Weights of a small transformer language model.
Size: 11 layers, width 64, 2 heads of 32, 1.6M parameters.
Architecture: LayerNorm before each block, rotary positions, no biases in attention or MLP, untied embeddings, attention and MLP in parallel.
Training: a variant of Muon for these matrices, 3354 steps.
Each number is 128 + 24 x the weight over its row's rms, rounded and kept within 0 to 255. Layers, rows and columns count from 0. Numbers have three digits each. The size before them is the row's rms in percent of the matrix's.

# layer 4 MLP up, 256x64, rms 0.177, rows 214-255, columns 0-63
092:155097093153113142120143120150139161174120125125117126148129142128171124129094131119118160119103122120202095125116106150133147129144136113149078124169103103155161131139126067103132115134137085
107:123113173119131109171113108131103144146121147125159126147075117135124112135084111142092149150138109160120089128101095165091082152141147146130118123141082142105101150100100114097109140102105157
112:104130172105118128201131133159129169164135126154138138139125123137106144085081107113124083107126129127174102101143099153076114115152132095094138114098123142126152134127134120131158116119100121
114:149106141127127139114134115162138165136171172155162165146100132116136138152101145095163185124086140134149145121107156169176134125114154132160128150115150125137105119125165158127148139143133172
096:107147139136136110137094126134137103146129104138180102123088145149109069175131078127105117136106107131126150120124166120095128135123140150139168127146101101120126178092157148115114158096141087
091:080118147121171134170152104131124144105153153128162141168145143128135125136127117089146166112071090129098144140115120128124114177134131124131156124159147152117099138136143085165109156141087157
106:152105152119140140169116155107136117114099138139145110124147108147083110098065127133118122107121133147156117126131116176166119169160129092119110149066150155148138109090143143102125128107086124
111:134119118183111134134163128126128109144179110150150121169102111166113090153118114152135153127108140099144134165094129150165096121163120114126124165173123149106124161097111165114110169102124131
097:116106101140168115099139124154117129147129106130153134141148134152204130104066122107081134114125120137128149082146137151124094138148117136126166142129087116125085091127121103108130123121089094
106:146101112109140146120164077137136144157127193101132166160121121150122142153118106105141145084134109143123118136136110136130186100101170133152136174126130104171167121135149115119096115138147129
100:117147134138137168152107115122147149144146151130168077143121105107100135171125136118160132101105134125147102117126103167142141102122128118157148113113134173158074150100158173105115153083095146
107:138112123119158099150103081163132129145123081134138137139131172110117118061113122124139093143091104148162095150136115128147112130112155115164142131132140146130115146124145103138100185124083087
104:164129137116174122147134107165126151196161143200135138148139085102126175135118146086145121096109104148154114121145118139112111092125133113133126121149154119128114110152163129125121123089129120
103:152098124161104129141072131108123143123136107160127114142123158157144155180099122095142106130125132164132142145097086094200131120128134116168107160113120154086135125130124147138133155144134162
091:118119161145179139148090119119081153118086097105108135124163153150090108073115106136158118123103099107130158154123116135146143132146135107102124140080121173139082119134127108107107130114136156
094:137136129141107187124119115127159085127158125139189128159095131155174109129111104158139160120149094109113134139155077126142115122112125140130144118100128125089074142091117116098133166136129133
094:134134101145130125102071097116122129145103130141104105120165132191160143151131118116147194115138126147136141106139130122156140131141156133145117128174158131112095142126106133128147065102152085
077:132127124101147132134105131149121114175141111109117121118123104132067133077079101108135155101101188118067145110105121121114115158122098149114099140104116105143117152131118120115153147121163163
114:171112126155127105165120112181116093122147133167115083129118163135138170169156137089159164113099091163113141103109128107156115114127128129161107120144151132141172097108134140119108132111130106
111:098138133153110165142148157108137135144172178155144121139137108098117127165121102124157125093145173104149136131166136137131131182100114119122146177134135180155107145088114127132144125108093142
094:161108142168139126135129186162100110123126165120084168173133119155140115120098133126137094141128121156155137176142141158156142114122116133169097158143107133126110152141154102159173157138128144
107:123097129120098155180096115123153127143119143129109107126133149113103146139127089097073088170151118146131122115078114129133111128117137128086061126134124150109135079143100099109156153126119121
110:106102115127111156174133084099127144133117130162112152130140125137130099102117157097144122145085141127160144118139095200139091118141111117163110091175123121169139149123138147122090153117143107
101:123157182120180126136128124113091114124151161135118158163143122121136135078108096118113147147143099128119133088094132152118100127108143118123197157139149122149111151080119119139161149129125091
108:142136109142103133133107144150112129179208137152166128134109071119157127174160142099150124142116178151125105125137134127136115126145106157126131118136153153156101136132172141145174129138117132
114:138064135129083177141136085161158118140114138129117144149104110131118115106157111104148153147097112131113136156117128139106157143149097133114111126110132098156060129121107099089141114160097123
099:121123149166136158152144115159131124157137132178151153129120142159152151119167141145153144145145155152141139141148138137145142116110152104135128161130155114142127150165192106155125136193185139
112:101107139164146121129135111195162106152127151195129143112163172170128134159129140131165167119157074106139118120150125160141121129120110106110156109138134102138110139098123145096134134130133126
110:146133082149121095094103101122097119183153122161138116140120091104135117120124120106128197121134110133126127124182118123111119123147158139118125133139099099121149130133099151099138127154118053
091:131107164148117127120143110143101093131120096108105142127098140115123141140170172125107190155134142124152078143126131080153118119162121148142068142118139147163088146116108150133157156150141119
105:134129113141128104122132132064127159146143121133126105134132089133127047109101135125113152144113160143139163094123083114145160157165146147121137131125134191169123147148156134155138126112113127
077:081132110158105148095121091126113090114113135145151144150136147126155113084122128114108136084121125131079113108122114137149138156114127140154103086118133146155132112135053101080103107125158116
097:156114147140112120137169147141149128109162168136141135156152134141147125089109116142070179146155092134109129158155098156127140135158142118139142129148116119132101160130110106131196073125144139
100:131107114110166134142114136133156110146118144164160132148105095138104165084120124078123149164158130129111107136147119168141073138117119148126124191099109153152103127118108125106118153164121171
104:147098128157133126118175106103092110141148132107142140111150134136162132111136147142120146170152106159145163143122110087134158159157188154113099161135189135153097143149121154130106126126128099
085:158130086132126126184106117172083145158113118135127123134187125118098110099129169144161099116099116146143138140126131100144138115118146091136158152163133168114097107125109119152121147083153121
079:122122118145124135151158114142064109140115096113147116127151127089108134154144136122121128138147130154108139130182140160136132124180116173150150142124148074153179134147112091120164155169109123
079:138125131077141094138140148161115097108110138137160081131161153126126138116111099129121101164136136146113134163105113150133155079158143173124121120097134162119076125117106084130092088111149135
105:143097135123168124160152147146107131119153135168197191127104115108147110163105124080090138152135102132119117136142142115164133113125129109121123144149116103138103150096181130152129101105143121
089:158126084085084107127136135131142076194173127118127134138154142158123168142133091119107138137139161127109150120167112134157137092117124137149107100159127122132146140160127124153180131132119106
110:161092164149092115132102155152137120121129157164191131147133152141160124149145151139187125074153133150120154142115116116150127119160132102156139176142130110162088133140130133130126151153119142
114:128097106121094148105144076192123144150072138120128141134159126124128135102116146099133152097101108111112154148117157108121171153121157181126135135130096143101106114116126095155095155156131125
# layer 4 MLP down (transposed), 256x64, rms 0.139, rows 214-255, columns 0-63
122:112098124142118131113135108132143135088158130071112127116137101125140145143147188072147152114096136112124123168159126127098156154148140148151070144161099118120147112130146145124072148142120126
113:105176121153113120101106102107146156121145117145076118113165114129153132126140127140083135130138153183158122118133144159125152110140124192169132102065098123126118133130101110110147113137112111
097:130194116109158150118126120110151108118096123101112115080132141128109112104167103155119085129138140099121166138180120129109132158121136151136103139102187099133153146102118141116118153164124093
119:122113162163113136130094170156119108130171096141160134152081128125116123170126114160102148078129135152156155123086136132109107115119128116089099158165132131125115137128093153105121160083138107
092:119145119085114107125147140109102111122131145151145171133134142071135181140112178094098153136149137134140108184140135108117134114132086132135074150149182115135113108138134146125113091131112113
085:143168132163130166105115146148119185115125124120157136130090132140146122155105132128099073113133181112092114139110145148113152126119140125113151085114109120090147144136146161109115071115157100
104:126105085102098149156106121130127132156103137131167140125159117147115095128110112123095169144117100162090115109183126132171126131125149111125143153102153114113133096116128088141113169139141193
107:119122118090097141143088151138131096115103127108146112062125158131098119119169140111109135158152133136121150147154159129063108172138156168100108147171125144126126114120136131143108117144168109
105:107098119125153147101158156142136150092147106143169130069162176091164129114130128142112123136132138136130140102131139142142144092124103119109109111170102103088116094169127137152109168109091119
096:147077113140150151137104137218138104110123124128095122149133108147142131144142110115120090106148121080108131142120102128108141176141105146114119117117077124113147133140171115137108147129172152
100:143117159089094118129104092100147124144157144094165107199150135138128141085129127112119171108111116140113115138121119143136133133143163090167160111113117174121152115118132112087100101156134112
098:162134135104085115104136144149166092129151110088135125149135120083192136104131110114154190142146124143119134123092125150076128125139145120119173157115118134121170112139114121124106125103145095
102:142100124120101148108184085144136070149130121131123140131153117128161149124110172184121084146186132110116128125097128156150130119122122136116137090100126163128098100146132110156131112096143113
117:129159139103121146075102110077151128112120144111072149158156143097159095121117139138149119167157171131078134125143116116119171152147108148113106089119145155146156124141127132126088133118130129
101:069139163124111122107186123130134131106093197102110099103127091135156126176118101108115139124170131138104132126132128121113137123153160123150132116114158138128116154130156157140130094147119082
092:156087135148140108130126175117096130149108159141097109123118124094100141100116150120086134101112139184148153120156160146116114118146127101123137110185107114151189094131120150124100149103135121
103:130119101114125122123098145158110130125099173129066143137091128149137126104123124124101156151183130159151154136125139105111122113128155157158101082175108140096099087121151140110153109122155155
096:127150099108143114091148119117108122136132109139144104066127196158164127100095185123117137104120156134140139089144141133126108115106118154112151121173139114112122141160127146119143144118071147
104:124142148102133142115118103174103127119143121159122142109117117092130116101125100146103091147175118130139178160154144082127118107094102162119074103152132098131129163147156152135110136139123180
105:120160136082113145122112145108126107127168146160099157122119130125156096107113062127155103144165145142124126114162135102141139140141136156128089150115155138112153093109166154132082149109091093
097:121135122149121121142072089076106140136133137176147130160077132086149131083111104121123155112135158131091110128127117154149137127135124110126133110161129182144135118132106183114158102129131160
105:095104148163150105098189161167120166140116114119143104146163131116127083116137125099140087108130141144141124132132111100135169091096106130122122118068091137131144126161172126121114126139143133
131:089092071139157106141131119119103137134158100182198116113133131144114108118117133093136109124108129176159086160101169127120116120155109126150127145138122134132124149126099134105164142112155125
091:113144129086174132098126137138156168098111161116109122119154160143091065127164140133120089192104096112116111141123140157106117121136088121132116139125110136143169153129142154124096142147113120
087:132135111128116163124115179175120130093133128125123103092131107152056108143119119113116138141151110131118140140112167145092129185109107113164188145147151133119089129131117144111142111125092131
099:166111123108089098135116129122144085126153134090154130120146150127097119132129147124137094125116122102137180176163085134133125129161121170142091134135124070160119097141173101139115148128156123
088:085139122128109139144092191145151156115117150153103137136151137133094121126088105105114133119126117107135133130109129134134113162134109105160127097178118181117135106071138129130156159097091164
100:106120132159128082140067117145121106143141113131094177124138126114118130122109129079130168132119142144115111109143134153116137105138123100153127120098143132106115137145092118130194128148179189
124:147143105109113143092104106151118094125153141144116066129124127153115128120116144114121171121156106163081123087152137145140164100170170123132144136130123144152126172171102117119072112119122133
079:117121129146120128103153142116122138106151137115130118149112108093161131108126095123206136127103152067146103130137145160132127162180127131129122158135123100096089109138155129179092122154098128
094:125130166117126151128142113113152155125154125077137145144154060107113072136128132146112140141138114112097132174136136166160129133136113140133091201115124128137108114108110119150137143083108107
086:170144165110113147130141088103120148118160113127167117069119124138121109129171145124133142174128126097117098122070118091130141132102139065144131154133151129116142155154157141115122127169113123
087:158090131144139108149099102112129098140112132096120174066137133142103127141153124140136138154181161132159091113130132123100104131177121099143106128095151117102144114131159177139110151131137090
105:103131145154121118124083132137113138104144107140095142101162164112111147144141119111121154120113113142088183185135164159110151129098103129134087102145182102156099103165128125129139108119109137
101:100149105150115134147188105106113089156123166153107102131187139142165108128115150134124115132129144121115154067090138119130124111151130140089091112154125148108096148150123119104144095158135142
079:130105136145103112151105082104110112134123169106078127146135138135119108136142097127124156124140139152157102100078116108133145092143147106154159116085136156140181170157141150132117150169122094
090:129154167118123129147123148120174117146122136116086120100113130102113119092161171145094116146118143088108129138096130128154110168095132110116162124078100183124139125112137119119142117109165182
134:148107101158097162094136139081159152117171122158068156125101130115128126109145134105114110133113129095135115110125142142142076127114142109132153151170115088094162170130127166148128151121136122
099:152113134127137140139140180137134101115089134115155098115158139121091119093194098152117106119149126130126137145191095110122104158108113131145117149154175138113129073098133140128122124136094114
080:124115193150148151103116112134107140126099100143146098166108116155159090125138104090115154162150172113140128134111097127123128116107142142142117126110107142143050143140171116129139124103106154
131:119135133081142132110058124142172117092139075143098160121132105123114144128155123113105128110150148145134125125156113154128136132145127127123130117208196103132165112117127109123113122117122126
093:121133110114143095121127166132130068117134180150114124120142140143117114159170094098080147129081160154119117139093106113132131117162134120106197116132108106143129123129103108119162154144154134